config.yaml
num_attention_heads: 6
intermediate_size: 640
hidden_act: "swiglu"
norm_place: "pre"
rope_theta: 68100.0
rope_fraction: 1.0
parallel_block: false
init_std_down: 0.0
beta1: 0.95
lr_head: 0.0107
max_seq_len: 512
dataset: "wikipedia_en"
Each number is 128 + 24 x the weight over its row's rms, rounded and kept within 0 to 255. Layers, rows and columns count from 0. The size above them is the row's rms in percent of the matrix's.

# layer 3 MLP down (transposed), 640x192, rms 0.0828, rows 483-487, columns 0-95
size [101 102  90  96 100]
[[138 119 169 156 124 150 145 166 113 140 152 148 122 139 107 120 136 126 130  73 129 106 136 174 134 101 123 192 144 140 127 147 149  96 139 118 154 126 124 139 143 131 132 120 159  65  96 137  92 148 112 128 114 116 124 116 140 122 176 144 114 141 130  96 104 135 122 111 112  77 151 113 141 169 115 173 147 107 142 149 130 118 121 139 106 132 144 129 159 131 130 179 140 116 136  95]
 [142 118  89 122 126 172 143  72 110 106  99  78 158 152 117 128 134 125 131 108 116 123 150 144 100 122 122  82 109 131 140 108 112 124 137 169 130 101  72 155 114 158 164 116 122  90 138  91 151  85 144 112 131 124 108 143 125 158 119 126 132 106 125 136 125 125 136  79 155 105 119 135 144 149 162 123 120 119 128 161 151 154 123 151 148  97  85 103 121 145 109 119  59 156 121 155]
 [151 142 152 102 125  92 117 125 113 150 196  96 104  97 137 127 109 101 103 149 146 153 118 151 128 128 119  94 116 105 147 143 133 154 145 125 138 122 136 108  79 160 107  88 139 123 114 146 139 152 161 153  70 138 165  95 102 122 176 129 126 147 123 133 121 115 125 129 119  90 115 118 157 147 112 126  87 153 124 110 192 143 132  82 103 132 129 124 145 150 136 148 105 159 117 127]
 [123 119 134 116 147 117 128 137 131 133  97 118 139  93 148 132 143 128 169 131 131 114 124 144  87 108 148 119  83 142 115 153 129  99 139 151 132 142 125 135 144 109 100 114 141 108 138 177 137 142 132 148 138 138 114 114 126 120 156  99 124 144 141 142 152 162 128 123 134 143 133 133 133 137 140 129  99 135 116 117 177 149 100  81 117 142 154 147 125 168 148 131   4 117 111 134]
 [146  95 125 120  76 133 133 155 148 134 109  97 137  77 107 122 119 178 147 123 143 127 141 165  95 121 122 123 143 121 131 134 109 162 125  99 141 145 112 111 102 147 110 119 155 133 162 124 120  79 123 131 112 194 134 116 129 129 121 127 143 106 124 133 125 135 140 139 155 156 109 127 138  69  93 175 101  97  95 147 177 144 112 121 109 164  91 144 149 133 131 120  93 147 166 143]]
# layer 3 MLP gate, 640x192, rms 0.0909, rows 484-488, columns 0-95
size [105  88  92  97  99]
[[128 147 112 111 112 130 108 117 146 135 147 147 162 110 107 159 147  67 124 140 150 120  98 101 126 129 132 164 152 158 147  72 126 155 146 115 133 166 146 128 120 158 140 108 117 125 100 127 118 177 128 103 145 153  87 125 104 158 111 149  85  96 105 155 136 138 186 106 102 111 141 137 113  98 108 127 126 106 159 136 106 105 115  97 124  99 121 128 128 175 129 139  85  83 162 121]
 [111 148 140 101 120 143  93 117 131 183  98  82 117 128 158 134 109  89 113 150 133 133 146  90 102 108 133 139 104 118 123 124 114 123 106 134 134 167 121 118 130 161 157 148 140 162 137 140 107 140  80 114 169 149 178 135 123 139 136 143 155  95 120 132 151 145 126 124 101 157 183 112 130  91 143 118 151 154 150 137 144 142 107 124  84  99 119 147 132 126 120 154 102 137  89 118]
 [120 165 172 153 157 124  87 139 141 160 107 130 151 126 127 128 128 135  79 146 175 114 116 102 125 137 121 145 120 101 155 148 129 110 143 114 144 123  93 100 129 122 176 147 117 134 141 154 129 128  94 116 145 153 128  95 143 120 154  90  97 148  91 145 157 145 178 121 114 103 124 146 124 105 159 119 136 122 169  61 134 130 110 111 111 130 135 134 113 145 110 178 143 140 165 127]
 [129 160 125 176 133 132 132 117 162 126 130 110 132 131 139 149 116 151 126 128 173 108 147 126 156 132 150  77 162  86 184  60 160  84 162 106 155 123 104 111 115 103 131 152 125  91 105 146 141 126 154  84 101 118 122 138 125 123 120 100 125 137 117 127 105 122  95 144 118  80 112  95 129 172  95  63 209 162 128 126 132 137 142 139 115 128 137 146 146 131 133 118 121 117 109 150]
 [118 102 135 125 130  93 121 144 134 105 135 125 116 127 119 143 139 134  84 170 168 110 137 118 143  94 133 121 133 143 137 127 105 111 140 126 108 121 149 109 137 131 156  90 116 124 157 106 140 145 100 140 163 157 107  78  97  84 141 117  93 186 128  56 133 120 167 132 125 142 153  96 115 131 111 127 128 112 147 139  85 114 173 113 144 112 104 141 154 153 136 100 122 142 116 112]]
# layer 3 MLP up, 640x192, rms 0.0869, rows 484-487, columns 0-95
size [101  89  98 101]
[[145 165 142  87 124 116 120 145 112 124 104  95 158 100 129 144 116 152 142 166 130 101 102 131 154 146  89 131 147 130 152 124 118  90 128  91 108 107 122 146 141 124 127  81 130 167 130 163 109 108 128 136 133 104  90 132 129 140 142 144 112 122 129 139 176 126 122 171 137 135 103 137 121 151  86 121 110  96  80 145  95 132  74 130 140 141 113 100 153 147 132 161 140  69 118  94]
 [115 100 101 121 164 130 135 164 101 129 111 155 121 121  85 113 127 157 104  89  86 177 120 101 172 125 125 144 132 139 132 137 129  86 120 113  92 159 125 146 147 139 142 127 109 170 114 126 154 181 144 123 134 130 125 154 121 108  85  80 162 101 110 138  71 142 153 169 121  78 117  93 106 143 121 111 131 155 125 147 119 123 148 154 152  85 154  89 186 144 145 128 130 109 127 128]
 [102 135 123 110  95 131 179 119 174 134 108 142 138 154 156 172 153 117 142 164 124 148 157 141 105 108 144 177 106 160 156 127 118  89  83 153  95 122 158 134 152 125 133 123  94 109 114 141 108 127 148 163 156 108 129 139 119 166 125 131 127 101 148 115 129 155 129 131 110 152 129 151 110 119 125 102  65 141 128 143 124 123 149 117 148 111 139 140 125 124 146 145 107 124 127 113]
 [153 121 107 133 116 106 132  91 150 121 175  98  92 159 158 128 132 146  79  92 128 153  97 107 168  81 181 130 189 127 129 119 105 148 116  98 143 122 119 150 115 173 147 137 138 111 152 157 103 161 124 172 169 140 140 136 144 119 151 154  96 156 118 156 155 173 147  90 134 139 145 142 144 113 149 114  99 125 121 125 156  99 125 133 127  95 107 152 103 148 138 112 149 111 140  91]]